{"num_hidden_layers": 13, "hidden_size": 192, "num_attention_heads": 2, "num_key_value_heads": 2, "head_dim": 64, "intermediate_size": 768, "vocab_size": 16384, "hidden_act": "quick_gelu", "norm": "rmsnorm", "norm_place": "pre", "norm_eps": 1e-05, "positions": "rope", "rope_theta": 10000.0, "rope_fraction": 1.0, "qk_norm": true, "attn_scale": 0.178, "bias": "none", "tie_word_embeddings": true, "parallel_block": false, "extras": ["capped logits"], "init": "normal", "init_std_qkv": 0.0604, "init_std_o": 0.0, "init_std_up": 0.0604, "init_std_down": 0.0, "optimizer": "adamw", "learning_rate": 0.00216, "beta1": 0.9, "beta2": 0.98, "weight_decay": 0.043, "lr_head": 0.00842, "max_grad_norm": 1.0, "warmup_steps": 494, "schedule": "wsd", "decay_fraction": 0.926, "decay_shape": "pow", "final_lr_fraction": 0.05, "batch_tokens": 32768, "max_seq_len": 256, "doc_mask": false, "train_tokens": 300500000, "max_steps": 9171, "dataset": "wikipedia_en"}
Each number is 500 + 25 x the weight over the matrix's rms, rounded and kept within 0 to 999. Layers, rows and columns count from 0. Numbers have three digits each.

# layer 6 MLP down, 192x768, rms 0.105, rows 51-159, columns 0-127
479476515483502571516514533493483466496535536518510515536494479497538510463503500490509537501567482513508501498501529478503484519509497468512477512497473493479478494516488461497506520470467522484480506528551494493523512525507491507505457506476492538456439513469507478502481515510528507504453546500464492523493487468510531536548494508570530461545444481508530485521495478505503488535540
446515498502552508510471482532488465483473497500495519476524534453456520518516490449522519511506490496516517531511455474479454472456518515483517515488462467506516458499507480489477505556461504515487430479474544478501531504511502523517503489480485505527504533498525486480500519456493486498481448485510492450520480479508500482501494493463464512539539503455499492521478476487514532511492
522474533489534538534496538475513494494499457441489519513502495484512496502485536516490524499508512523549522512465457476483476528485499481490528489487507477487478513526516571476423536561455526524479532509499478497509473560521492497547522538474516530504517507492537484551517491536531515484533505483481491482478476481465530541544533520531497501537482521533474514509439493473496495555557
502466515533567524487500508483479517477457511487476524482476488506476470467524478552499506503445470477515530481486522523483521542474490487483478496492516508502499487518507464495512479474478522451503492507505496484442502483499497521471505483497525483521517477488533521504515461499511517485473482504517467529486527507480479466547569496455504427466541487579509492509488480479497487500497
515541465476490518505514473502512509532485514524497460488464444536502506526494494519506463552493532568478477511498498509513566525514477476475498495495507541522489499465517514541512516493569508483456506466481491525555497530538504486500509498494491518469498503492495516525510481464535516468471504492515500490541466519485509475493488459485481526518522518465512517509472534536502541531493
507530494538474484459535516464519505524515487468484520524527443433501515548535519471478520514464501514444505538539494513519485495500565526541529495525533496509515479490492526452554522558495523464533509489482472514533506516488499449502525538512469471526487464492503505473508487494492506472514492500489520463472500505528445481498471464509531487503445503516513506501530480515515461487503
494492498519494501467536498491443478476515475454469470474468552480489499431485573508508484475475490519477446489496492479498492491470497515483482501502529536482496491491523541495481508496505480450490492515507482492524477524508526468499531441515504506502490519530562515476460495494466507502490467472510486489483500488537525587542491503468468522533545532458444513446472544486472472489498
531514501491457492485482512526464497486513482502488496483526518553503476485459488497482484490521466497529514512518524491487494468490516491478486494517482487522482494508501473471482453491568472498480503472536452504478519490522512466510492517488486462471525517476461506462492504436500534490498551523519493496490515534495537523518461500485493512497490474524490494481496555452496469511445
522509514495566531463531489528425516481470455519496465501539473456476509540500539517530471489492502500531530528475480473477524530508530494468524490499484538527500502499525454507540504492491492480524555541517518472528476498519497493537509486520505531516490515489520479474556512489458476526493507499521505479542505476475546526520482493489513478557533478550517496527479489517473474525463
452504493482521479487465486536491521503462485515510519532525493469501483505450522476496520527511483528508507493560480513501476507493464498460544474489511477511494506486537526540498529483503491523491472536551498482492489441488515517466528491493514496484535518481428499501499491525490489508524506479505487524477500514491515518497511521468501507488511515513474470493516519487498483476476
513484498500496482483482512493532525500511499455538484520469523507525491498446521508534505508514508518505476515492539480461510482459492506488512505483505514519508517549520495497521525473518504486527488484527453464490547510495508538448544530466480486489470506486456497482496515514486523481530532482503520531489545511487531485492517542470512550532560514496507490503501534485514512464509
467516494523568530497478503516417471481503462510486530501456472469503521512545461431493517509478481517493478497485476484481521532458516451483466542493466493497504531488511500518508536486508510524513491508500531517505534482534518501481531520474524520490509515511542495525462510511520502507466485534528477480481468514500525439461517478492499499551453484541538517484554484486501531465463
566524501531541485453440484521458460483538519516527461481488491510524502551534466512508487486483508516487488514492488519499525532519519515478499502477486481472503490522457517492503530502554482470503494516463479519464529530467526474471513463488475501508494504525533536531531497510459510500507450502509499542445526460435517483511517493491508519444531525452534523556464500521484484503553
465505496471488500543476515490483524506510478449535526533504498497510500504418494478529492528510544495477477519523479484470525500459497501507526484506511487528482490504484516528475470505520477495523494515478482497509507478494538517536511515464525447494495480488529520475507525501520472493466520482543510480482485535498509512470483448507499479541511497511509507493509510504476482508472
504501524502496462562512558523550516487504467507481486522477520518525468513487486476488472526531492473508483507488508492494511501504523505511517486497493523485516505483508511491534513461504511477494484501522470514483498537484499509492510505475502496509510567498489502515526528475474472527518537485516497491501498510538487463493476497508478488461541526492505505514501510474528525440484
482543487548505516452527511532487485517493443510519496472494480488487497484547506449421517511527520550522497522540490475497518510501525496496535503517490507493540508534489448465522553514474510489507494519485512522487531483539492505484511518491496479478488500478538462535530538489505535512493518510537495483491526502518479483514514470513527485518487551515518527470551518541531529489469
515519513507450508504540519515498509539512543494478495496527549475472496483487504550504494514518533519511486511534480465505502489507525491481503478485500501473499450497479492523491500468534504472496494488518507484522518509494485456506515449503523466544497468485481516561498507533455519507462495495499521525481508444484485516481500518498474490448509524489521516487490515515482507495505
540481532484511475481525512517545544515498512507465469510481488487506464518505510474502497484463501480514518470486487482505489494469495506473482507536508493478540494494524514532491491497464515500505476570507524510529538488493487470491514543527459520446481502492485522497511506541495543510493500505526473502526480507513502489496542456532517521457501534464492490548505509496492567488512
504493501491530482532499501521467508497497489514523531492509520487446542550491482537517461492449515503505518475499527519484490525502518507480505518501540511471503537474496513517491454500477486494534533488484523467452459531475472528519509509459550514474512500485492552496512467483502516505439484544471486499479458519510475516513469483486502460517503502492526480490543520482504499477508
524538477514506512521470484506516484511488514535444498477475490513513492488462461483518463496492497496522470457493494463485458514494491526526490512493509464495467528472487503538491483511499495453502473536518470510461543481492510508453468467471514511518501483514534519510475520504534536494508529494517506497523533497475511492505489486552508557452492498492516510525533474509499432460509
505557465500494468544465493520492496484518505488455532460487504534473526464509517485502486504501540483516479495521463505511480482513478467532531509472511497530466504515483481486500483499531502521486485534544528540495467504523503504531494486521513474491476498500515491493538532487498464481539529542493478498546496490470489519510489490516512508532433494478547514467499471539470509511443
482476451502486435537486488535499505511475549521509496512532476579530476524470486502501473534473474506469530493464480489511506518522458409490510510490482492502540514519482464540537478465486469500498506511511467523476512506465510482506520506496480533484497504459468502532494472465508532526477508515502485516486491528467511518450512496539472523472511539511505461535487486512466515511461
475516441558478497513472489487539481484499533524485467535477535472496497527517517521497532508477503479487520533512471512514514516510512476492497495498499522530490523518491486493537515513488486524506497471509502545522530513520498517495516482505527481538496514539467464470496497473474488510511482492507518515488495512497506553518483469497511496517453506497486529512459537488521473525506
488490494496495490516475479507473460494462509494508513540502477491488510514531471481475521522491526482502512495489500495518463477512487543511490536504528493491495483499497493496520511547488493481534510459500499455532507516504491548519487532492558482440518498528481498482529500510470492479511487503529487470503524494499499496469516500512487507515497526463472469486543497509508497546513
495475487499475497468511528497492510476509532498469509499508521495528506450477507513510481475502536511551470484500531501516485480521482504509542496504483504450489513469474496461487525495455514511493518547506461520518491486519520527480500478479497447496499504482520515495528546511480485506563500467537493494494421476507500462504475504485486543517524511502458475519532486472467511531520
495490509551523464486481510512503515529504493492462448514513480522549506500516497493515520508438495501517510490528524505482488493519488505504492480465523541514497537499471488473491532479512517497533498505442504512534487485511510523466505486503505483506461500495484510521505515479513512527494482506495473513478499500519494478502541497518519534448440497462491487504485516517483483502529
497506520481508520531486480485470496456469491545562514481480465457525499491499472537531486523524433499480471540493499523543485513469542482496502524506492474508496489472474491531513476541483471515495477482453507489492455510515487510527477478506526550498496522512554487499487466475473497472498540489472470497515480518485511482560452512517501517485503507507481481539513494493509510532552
522458486479539492503517482500535533485458580503518456555481486518544495456505489507546506497554491463482535504462527471497514522535507503469507510500495522487519457492464510548502505469505457471483506528518485484492488526465482537463537507504453488496496512492505496540512493491481493473505493498495491525460484509459569525489489487505533525479504529481541462493488480512467532527493
517528453507492519456522500522519489502509460480463488487493486471530491488475497514480504470488484539487486478525508545496497470497486507495472529500486474519509504490502454511522456530518506500467538521486487451484462499479486529465496450516466475482483500515507521508517486520519479507482532462490485553502485503494464464499483487510472542475509476564472497518535517536477472494537
526533497512568455486472499485484465542483530452493546498536552477525511486514500469482517479502559537492541495515502518501528477498509485507513461504490512554494482520500500527460499542500492507545474486497506488511493525501510489541529538557508488459490499519510538505499518510522455485470504533460510513511527519522478507500521484514558507526517459503495482512544542497463491545506
494490533504525512528462494510464524486503519533510494518483512527452553479472534513535529527500545486442517529476518469495467441483498491496506487488506517478499470507464517562466514529522485459431478507520458514512522519509479522486509551470495521507519494479503547507484468495484521560513537507533538532501493477501490541524497561487482469493519525522484494507515515504480486476527
501479494480520469471524507469492481514542497475503527520566488519478505468507459518500485504490509494508466514507502498481496500519520484513516500525522489501506520502459510504511529466519511509485497529470507517495524468474487488497516474492521484497455496477505527510483473518510511522482488479537497520535553514494501472466523530488482508463492486504507570458504519509491520501529
482488568506480499478458436507553519504516430530510478468469494482483520476485502497480530467482476464518515491447501509541495527501487490482502495491486502482477488466519493533476454545501493553517474495465471502530515537541481532459505481455482493484504572513453485456486520529507493556460474472539511487524498491488510481532535459502559510543501513536462494484491508516502470568473
472512475487472509487536465500523502509487477463501506504466536463496521442461516463502499467480492489495518494505509535476496507513526481551471486557499500534479495502509554541490491515507511498480492518474527487539459510525442525520508494518463507490524514496523521474517511469560483514485524506484510481471506522494493440526452512450565472502522492539538460521476517473430548512494
487533505507509518521463507481467510518493542516442574529500470444456501502499522496443529508570496462427497496511511483511507529495536472493532508491451457501485466498527463498546509514495542511531519526513492461489501509502468496539481515518508490497502512468489481522544478497506523525485489507504501539476467508494486465546467471502526528510519515500550530514525503552518470445467
509490462482497482532506494535525557483493520524464458519516511511491453517532552492516501498498475519529502512501469506512501531489488510512505504516507551498511485479496471475486490463481522503519504554449485538543537503464470490493538515530527487511521466503492475529464526509502502498456487453523458514514514524466504496499424481485462506503474555528507503510503523493517499512494
492512509495517494498533505474509550513501481513508463488486502511499489524499525478460469526486502462527471482505516524489489472531478513511495549515495464532465501516434528521488473509511462508508466512472486492462493502473486515485500485486538522485501481519476488466474525525498517451459492486493491487511519521542495476530478523512472506504497526556477494520573545493522502496493
482509492476467500569484501508485451494510514544548479515526505473471495483475509498482503481493503498460498490506508468486516475476528507506484497502501474524463457561491543486484500516496479506485504503501497469516448490469506517522458534474498519495530510480517529516507462521502482521469488521478457510488458490471515501487458497526506459457541495525487470473489515493474510507519
523492471484514509491494513456488512500504466500489564487528511503506498498510435474517503534546474508470497461501516499517487494489529463548501555480474513514502501488539490511478459523501511527515517472458540477539511475492537472531469539527480515504499455503493478516507456523462496554519529531462514552472521507485472558551479490501458517480502505545549474511525517511515473496498
496489499510504520437520481492467509487486440485435522472523474507483497506496510474493520477478482464449554532508507525511484500510498522509512534509506525515500483518456519493521501506458521490514532476500506481466514521520498482558438468511529504479472483478508505498494482488523466461520488529439499517523518519475470482504516485486501469485490474525501512528522460504503493470503
507555461522463512506516525477506462523526488516533515492500464490473502501501507482497537509497518504529526520537477532496512491489540531507499486517491513515497508494514457486552530501487510483481539500569482513491506513509490488482500513501487534550451515485466518486529531526494502497512481500480524461488528484509543546492523499486517492519484475482506539505495455512485488483504
498467505505514494503519483484551491498517496496519472542509478440489473478515513506507455508517506485461467476555480478473464516515530485486486512491517539484522461507532462506522470519503500555456534480512503515491491501494476497498475516506495496501477485509472479508515499491519518468466527513483470528518507491492516488502491487538534473527514483483497495495469535459493504512490
534530521458526516509518495542474482499508521505511549510514502464429490475498515550514505504502499467464519462512491521535497454511470511496475500494534460476458502502519520474471459502462475467474500510495508509483515480498483481498487502464516475465463570491513494463517459497450490503439520455501497467527445507506497490542528496494471481454471499462501468503510513490536485503492
519509489502480501503488513486473459519527498476498535470534530504469508488498517516491524516493486496521508488486513482545453528483516472496507544493526460524516505496497504510489525496512516551528499499524516489472497468502477466445477498479457471512515505499510499511520534498500461480501539508476459529523500503472514539449459519514471427497497464466489510501482512520464491507453
491489520492512522482508504497491504490534503546486510476502541498490507463490470510493500521473497528491498503520486529477538513505499515507522513486488461437485516470541490469505559509497546517481533497513525494553471509495493531558530484510490469527510477522470512535531499527505481507537497517541464468483531501508504490484487541552540510545519499518535513515502501499470548474462
481507531544481514510493496490521483533477476493518517514494480491505509493446459552505512512507473527514525504512494496475500548513494468508512484533471479465534478478447492477491533514545535518481500490474496507533508472523474537477486500505533545484516491502526526520540474514514492551502479508524557506502470507475486471484528504483512474529514519512534519504505542549504503530494
474544502482469539491461502505506467520530521454489497478485484541539511475505519483456465381532532487505527504505562514520448479516461529502523505512487499491545492508471532554463495505518501471455520500514495496510514459517497503486465489515471482495448525513483534499537527558519514520473518506486482518502464499476483499519542516558547484504459498480482502505480465499509470466505
526567498525552466505489462453518508505441484467498526508498499475458504500496465482489531509499529471494480539484493532466504509538512517477526530512502541532502480511500519495478469475470509492512513532496510479518512508486512517510450512500463500493501466530492494493477504499535497466506472508506527482521477532540495476500480493544490495493475518496488516482524513542515481499520
473502526512477526457499491516531523505485506525519415499505473509498488508502508504508490521526542515468513529500508498494504493487489461463504544513509469493516494448503494487489494485544434512461537472479479485509521494501499487480487514470535533566515517500522504517495503426465512505489492470515471516505498459522493504511502520486491491526530528518518525485494538466521526472518
520503496524516496497496471480525438489487496471473503533492503520519507540536506478517488494507516464495509518470565492502506506514526473477503527515472499489487464524511512522472494529508458477511521504475494456518488479462478432533504493490473543500476491502508561483476542505503479501511503481548475457492539473489475504492513499503461511493488513514465482547520500564495496510526
512572475523518482539471471491516479487502484468503484501501480468491485504481492508507468517476519518481481477514493503479484474552518457519459492506520516510502452469507467490496521480520469539521500495507487491533503473490492516528477508518517501519477497509479506497531524470535504486517477485516476500493481492477478553514557492537484496488506505492478528511447528519538497516461
473519449484566530522515506535502515522503467488500483528547527507496509488493521470519449488419508506495508498517511494506473511525506492465518505511482526536506493496512508503536493516508526478533551518448518550492467517505494496477524515506521472515448462508560474479518504497477471467537510479546469471513501505512471555504539508554491510514501508464496446524494522454521520512529
513519550524520522495534536487455506534536491498497518498544521512475461498469463511514502503519494457536510538504510520468493474541453509523558502500478500481475502478469464528520481558497524515534535506493501533497486462510509478546482544539500520511457510523504497484495463518513533526541509541530519498486459476462510475469514516472467495444518493525516508517536460508486504542466
543509534470549453521514513554524467494523509493475509560523508442487486515520520541491544510488504499495512496490459538518515518490535525521502476543513481496482496486528454500485473502514509468503512498522477522522502481485499470469491515528490493546506498496492462449520452444441534472516469474498511527477473509459530503489540502498541472517503487454505494516477542496559483468529
462485507511536538536499573485521481489517533471534479491475503499517453497511457482500551496521484491517511508506500500487476505475488487483485505477521518493487502549501476527493539535516474497450470525491491492497523468532504496510540553518487514473511479517528511443488555471474527530484447534542503505497458487484486533518531466492561459512496501499493506510461472480488515487491
437478500492508504535492519514491495531548466438545441503466567448452466488505518544500494550503508456474522543491505515491491461483504472463478506490495512511536505474440491518502502508513462506485466505539466507534522521479542486503515476497463496540536489491474483511511477498474502467513526476515462444479499518452519529523517474475534520507488481500489513517500508440464534489486
510535513482515528486485508488544471525523512506530517465501521496475531485454470506464548482505527505520514485509484493501523493508518490491467534495505541491528494488511466459527510476516458484517490460455483467470497507520515491503499483518535478491476486503487477510492494541504501499492493521511525515520507485533487445522563522480480485465524479484525538535521508486479514531457
491492539486501477483500494539499466485472518497512490458516461491521562514486530489463487538524498494546516480529504501457475511542458481505448495486521456506494468495487507497500481523506448532510495494499479444527484480513528488522476454457477522496510541510493510474505504488466446476467483468475509503490524525496530485480541487519523534517474509525499498510520523498454472496482
497495503478453513514471506501444454467512487516493488458499493496531522529497460537488482468525505475544487487474493487459490489502492507512487503512444447509504470504499540501490492519525501441481485512521474498464514528469516495525492463511483504521462501489502470514481453484478490533487500539508516517510491467476475559502480482499502502502463493519505501506536505480464484511510
494515515540509543537521462512497528540443464518497508530474495541456505493531511479482513473468507511456520518501489448479507488491518492511560525527522507494504529510574491518492516479504444517528513493497445454508550445524545484545522492471524511527541475508479535487508469499575481501515491506489491513480492527468484515493461466557545479527464469458525506464476505520486508486420
504525493556524477497486462557481510483501513516474488488516488490479503490536475493494478514535457483491493513503502553515452528523505508469484526525483489509503521497536448502512504485476497487467469489538531487514473510537535450481479478503476503517458527499515440490516503435530504506470511479456536534479490509473514490556517508500511511509475474546514520493498512507513506482479
488498471500512493481468501525543517495515460521478499520529490523545461542503501543494529497503501476507460499513523523505528496493555502450512446478490510504523510508491520524479460489524530517498462493503477455480512532458465529557486530515485480551482492472478524488491493504480503491500533498506527518466498522457474497498475482501499454494530480534463483537494495528542533482471
464523519464488554483474456493483479510480502487500497503494495451487538451505500536480496502530515523481499525499547526535508462542486502462475520495508508498523494519560506564509495498493518485488469507454476484503518540499514524488495520492465514507520452480493513465499498466481476494498489477506495496545510485504484526490538493531500512465566478479484515498499511497482488509513
467521507498481528530529499463502499492505492510517524507483507512491522493494511484485487497491511496520498547497516485488497455474519455494521522460510511488468485523545532471458480541540516514483524490538492521528473515492475516508468528458483546526510453491492496495463533480450511486517463500519529492489504484490484467524526464490527505501484481523494491523522504483559503497496
487497489542503493513520469492497487493483465539508503522509521505496534527513515513522497481520467492542490464490477475527468480492534469480499553522516500490493512421491485499483505470473494499475476505470497475509476513515483476497461526494515541518529524515525528542511472496519471472494498527459503510507473471520496526467504480534519513494508495436523524561501531504545511504511
529473496452512460472509488509507503463505543501551496528516546487509506465511462476519509495471425501479498510484486480495529496485504465497500526491526478501492522510517473505481486515482505502498519489477479447483508470459486493526564481472506498476525512499507538521480506488502470490545516459499509502488435514529485528489514499485497486546518478464484529500494515504503470497497
508517499491492531487452504505483481484491495532486469463515498494466559516519526478496493527519511497513536489507531507464513485478508478500475498488455491492523464508486538505506545500495529504502481517514472515462507478534513520477470460500513485485490476518487532486515530516489471502496485546510495472495461538502530548512514480514492554511484504538514484511534553516517474485518
531507511520503502505463473502470464485480495509494463481483500469474511487474492490478528465548540474497491479502467524522473516464515477510530552528534505500497510489517484523490517506508471487549535459534493534531519486496544514526509491516530560462463498472505473474541496496518491506469492483505492496538542505490469512463548454459503531480493477508499491524485466517488495495471
493547505521465541531493470549507501508466481495506534494477496494485484500502548454500477524491481488518450494529513496457485544517488504490507517508498546489515524491516532532458496497490481514486509481483480480477491493489470511488480468507485463465520531483531467491503516512497474534530529484508512481489539509496507461479512494556508509448494499522512485485501501509464512476460
492466514496512511482541482482511490505484489508505526480464475474469530503462504482478462533515485510539480523537488512535481490495479505467495521555477501478512487544460528557487493548468522508449482490514489475502532515470534532458506511510538491453510455527515523514468485457502472495485476519492461468561520515537513527517431514512500539540512486538490527504483501519462524487469
557497524530529477509474508492527488525510436476499466477459471494457485487497498444494528505529487498454507471482497535468500498493527534539517492507488542512512494500512482531489517493562495505491497517537493526511537514525506507490479535487480470501482531501526456480517544525426504508490492521520443494521475526503460475470485472499507496514516478502528500463481509547499502447475
491506439505517474500511527516493502476525456490467467495518495504499521490491508503494523505451475491483486526494566487512506494476510479515468536507509474505470506505490491477502480462509528495494537542496516496501482473539539473494498497533480527542476450502514488492513511487487520494526491502466494491520495508527529504474516503476491517513481496430507510545442492511455499516522
471517498494462526511542505527497438474525482520552497496491475496562497453501495528452534470524472512520477527503491515491499512478513499500451511500517464503488496489473519475510478509515536469498523474492499491547516465516503498462483532481484508471527486495479501465488477490509525527563521527485503500505471520485502544489520528514487497534500503507489463533447505516507519533512
490485468529496496498513509459513496485517455481462464481467541458516478507510492538498481551530538521528453490474499522509528484515496523490480489481542507525498496519525516503481532489511479479469466448460487513505498517503518480529492475472477495510513499472512519519543468490496529499462492511511521520496506496440474505470503479488484527543456500483486538475506538495528506514478
515498503526491534512500476489526503536534403464487531514503479561508470504470469535502518472505530465523473512454472498481477518498499473484479493532495428519504474491462493531489549505503526513469483515523462513488528495491514540471513525527505511495462491501498504528514524517518526525453487489517481523499499483515503507495494494527491472493478513478497481498506494509466511505480
522481523505500549498527507511513471485501438508563521502501523460509502494509507499535554504440524510452527464502475485483512483541538495504495474460522469459501526537485488444514517473524515528506517491502515476502493486537508534456530498487505483484493484485472505497482528537478507550563549500501483491527529488523500472517537471507509480464462502530522514488482513495484487514461
517490469453522494486476490504519517476465498494532470519551515457512498501532468469558482468496527479454487480519511451541495471530507482489500509509524505540557529502477436528509518470501473522543475489467490470521544514509481491453519482497514495445517463509479511503493548509501494516469485493499484458496514494490512468459556489433517536507505483502515511460503519483458514466480
532524498540492486507469475517485509447483536518488526480498509493496475490506511497489481559541502526540513508503509490485492480509533500518452518459500542543486503498481485456494493490523497540533477475503502461493538500516487555522461478503472486482515479474489498495494495466531509441525476495491491521507549540489510534524509483474498522492524504457547535484447494470467472513523
554487516504513465516516485493507507516486472493497492518512474458512449539474537492525500521496500516537467470510468493512517488522509472543487478478515490456489475467521527498485483471503501508471458482525484500491557504498495494504437485469536497503487524492520517520485526530588499512548537485523505520492469522510521518541540510527463447561535547454500478515516504522531520521454
486479502493507495478483515492470484490482533514504492491489501519529499500452470483509498474494460507518505496514494483465515495475474479482476494467468465496509498530503502522500518547537500503534498501490462492508537494517471515510531489486494454493519471475492482500521468486519494499521530451519481458475424502480492515531526494518492497516475498511514502483498492491497497544504
509553544470508503493508468499485516519489448518462528551503480513511500505471514476508477498503500530456474491485511471513474480518524497472500475525499477492509449485464484494508523517503489480512491531538531489483472514549456487488513484499473527482498511503521486536472509489539451481457532494504537510482470491516532531462564520513518473511479481488470523504488509514513492492454
513481508544529530505525520503475483489491542507486525541516534488490533483477499512536509519502538516530507425496525515464472519528495517467533498520484489455527487485562479506500547514514490529530521558476492496473518516517460549508534492487457458507489510502526529488521512509484511474557529494530487484490528584483487486480476536490479487542509539487475464488505509488490510523474
480489521481506513506514536515527481497532548514463497498569581504536534507494479535552486536398487516509507532493474529477508445537497525506512483477486533536490504538466511505527516477538482491499523521462505498497541523494507490551512491503549483501486492514500520510478460499470491450546508482485529494502502560525496523497504515478519502493467502480538494531494530479485510549493
434479484489537512544516486525499485539513484491498519509509501517506516506488504451491498493478450501467468505525478476507481483487500499465482523521505493530510514473490486485485460496511483494540490456487540480466492517524505454493523527500510511512462491516500541516484500456475526499491506490525535499498485554496548468504539503505512499471456500522507549502497472494516494490456
518463510514533497493525486469517479526503494477539506479508495511465499502518517481491531548492455452507519498513482496515466497528493502461519493495478492495519545470491472468512457481502478480526467501542519493524459532542456497518477551496491499503537517513537493516501496469503494460514462471460510501482446503490510479532498489478489524506483494467531514485512518509482501522492
516518515517520500548520502509486528497477530476500505474501502509521504475491486475506519486454484472519495490493504494488496523514523507477488481487533542535559505491529520524552516468509489480483497470505471479507531547472515533399531494486561499528484507525478514458492501491504487494495504516503535481512488495544489469460493542484504492540525523475523546483512522513550522512459
559517479513483508477533498519519463489482469515501519501486515495504483535506529482487522518496510499489505524495490480504459505506465464506511480508470488476481483502506495497456494525529490523525499464463537487486542513487512492516499463490488462491487498478518505548485493492513480480515514512512457485531479533525498491507457437536464496511472509485509527506502543486477508511456
466490513521489507472529505471543505499511441513511508448546475523484471513487516495501485556477525489527526524532462498464539524484483526500487498529501516446517496477487526507469496518502525537475495505504523511544578539515463496533491542485510524456497501517493478548512496496506505523524553520490514527520562466493514475519458499582462472494485513523502531587485516518525511502537
523495515463495481524501496479514558489471506537426486483523494502496465526524446522500478472493498511461508498482471515516526544548483461588494513493498503541534497448525474532458543513482475462471508518523514504533510550471497488502481538498493528471500505535503490517512535513471493506523508471521491492512564538464535526514481512483430536497520516490499473481504489500500483515493
491556481516517494483470472471502493512459489505488495490497525510516533500489527484499509537495533528535494492517525458502478509530516470506493465485513518506458462533451566470496517494525492486504498498490538483517503476544497525461497460468506512511486482510476525512508535495527462495497531497489508496505511535544467480522529542493532484497520515489476488497506506512464511532539
475484456531514503504517513512474481510510477517500497491480480483515489499484480531483490502504493539491533474479503494450526491497467514499500497485480505491502489460495516490494515482548473536484530530493512494512420551511508439496507472497529549488480522509514509460490477507484493491505492480465516501490510440502498473508508477470483524508484452484508542499512537486498466456524
506497527540490556490475539486478550517533479510496483464518504503473492512503487526473566519472550507492546500488537470523510539492516495506494493512494474534508498488504535490519499502514492529498518489480494503449526514472531501557497498502530489525511514503488523486495462523486492501522502543485558502486479511506503504526460494492549472486522455486491541555557480522486507492509
542547564483467506488511506479459450462500509504504534459489534477471492526525475527525546511552494528523513497490446519488492495490484518544463506486530516505488527521485516507538525491465528525486517470511516505530459501496475513540468483491480464506494448507480477465515547489523508484469499500509474491535491516481524494462503521499493507471523501499560502491533505518451483491468
527475493519501491486530502519480509517494541498512500480445435483505496504506557498512470465506497494519505513504520478518559466461506528439497485512505509509498446514512495548498500481497495467528474528477496483488509531515497497482470503492503530516545466511469493547480515476483467505482507499558507490485508526509526503502528525464508517514510505508496503495513497494507471493500
486491479494482479453530498479506496516483490503493493519536522525493490521490530514514490502495505442474463445519524536523481473485509511536525551490505489465476506466513505523469481529502460463486479495482543517479515438522531508509487519515455517497484536509515498451479487535545494494490496480482497480509502482519492459515472503505526495493505500520491482494529513506503447510522
513459505496485497536518500488457520509494499516517522496512541533557495499522487528481483515504525517520514531506527463493554520492492519459436506459501448509498514452486519489516484495503502485479484481513496473522450505490473487522542513482493505489505528505482492498509485491485487465588506485543511498493506498589475470460511504465478421501542519441526540514510534476486531524484
496463489511473510513542497500454496512505460521503497497493547499494531487504525518502498545487464518461512490497485493495523497481517492508464483497519478497513514503491480480518488491519487542487499511539482488492505502521544484464515538517543533520438470499489509546447514507484460504470466508497492512500509501495499517458551480515520541553490501475495529505456509450482538469536
481501464482510474511467508500490495513496463510511526443504515520518517504494500489498517524504494514523507483515503486512485496485552479513506483498485483516483467465527510481519512514501504500453508502491519521509487494497509501513550528488471461492510534499496513537458534510531532512516480547456508530528502478528516479523467503494501455473508505525523448556534487516469509519472
483511506495527475488485477495495518511466524520512483546483495497491511473463507491500513510544468474475511455482470496480501488496508492527500499527484499513499505531548496476448517454500493535500508475515479462514519507531508478465504516500506511520495474500496502495482445511533490470457469517469505510518531535516489477505480510516472505495517488501498498456491459469492527455498
504495497512513469462517529496461475505506492506545486543527478508506496482529510454514488485526477506444483484509478477475485468497518505548489499508501535498486526522474534503500488499477501501540515479474515538536468506506462512481489473468468517488459448443472500492471503532516465502574544531461468541512487517502488484498538510492497478513402505481554452487506517486491534503535
464497499482524561500518492522513538510517508479502478525484512540538492484448491532473483497452448505487509527483518496551456494535493502529462501513505458514497532501529478509514475556488477462547482516493531536486563480521550546514520502481521512512492548521540501481494502498523509500531503523499490528469501500483502504468550505549532520485513537500496476495497457465550491501463
460524528515492540513482488522473474529497441532462517488473524481456579493494498529478464445454524493529511529525514527519494451494500520533466470492511510503512513475485479491500475520519522484435503476509465482466484482531478512529512530506513477479513507509523512455536478505511544531503499498482512495502523548512548500555477446490505461462486500462507511520487496489482536509482
517512503495531465473513463547505517464495503508520468446502545503490497469578478485511478448491537525534476503512502468474495515526538484481493506506533491528490518488481475459499504490501510492502504505513542466438473443498478466475537510501450519515520523498478533470462512482499488496533510523500498525457553494498523519454530492484495543508477485505531562488470454493489494526462
457490499490501508506517465530492494486469511547502492517482471537471462511513465472516483513495496500512515521501480480522485527486490520492500527501487478489486502468505442456541487497513494519495476470525508536461429507492498481533474524553533501505517495493499501527487462502497501511535494568531503472473511464515523471501489493528462499502516484564494452507469519528540519524508
525487495500487528477505471503526508504512545465469485480520549481520512490523462506498515472496491504550463492499473471488507523516481508490500504547528486491522452465501527505510525497473525479478472530451508493472499498503480491524477490508541516485453545514463539500502516468521519553467525502528486511504487491522494519503533490467508490511500526491507471525497503526515479517495
496539528468550499524508510508472476512508440510498504531494498475521514483478493487510500474527513490422455506511511512488507497513503463507513522506531470532473516533461484518499504523497482478493515459515506512498496483509506534511514533520496494474476516486517468536494508516518484497518485451523510501492493517478472467452489455535494520503473472540515455480517448513467507490493
530501492472506566519526535470509457514533496490467495513463481463526478527534538483500532518514522530466483460511477501501496546522527515486493483474512526490507528514465483470564544499531491498498498518502515510477484489475512507495546523519522446534470479477478500499523490506539505531488509510527570536512542496526493461533469538513499514526515483496503514469475509494529529484469
486492503531474516511508525490483485485510434495517474483509511493472518472482492495504514513509513480517509524558490504510464485524471499470476548520512523516484521518566526497485507504488531514476503503461541485485464454513518503488443513474473439490507532494504525527518490490569534453507488491481530517463499510485468439508471474495523523460480477538490503512487486516505480508482
500488491503463506527502492510498513520484491513536502495508454429476494526442467503506510518465522505514479516508501528442505486508473519498518515505534499489504519512480489529509497470479479466495547485484484479491481448509488527523479485487519503489505500536518503486510479505543497516447475510487511485496513476480502526550485516466496491486489507505495523493462506526530498489509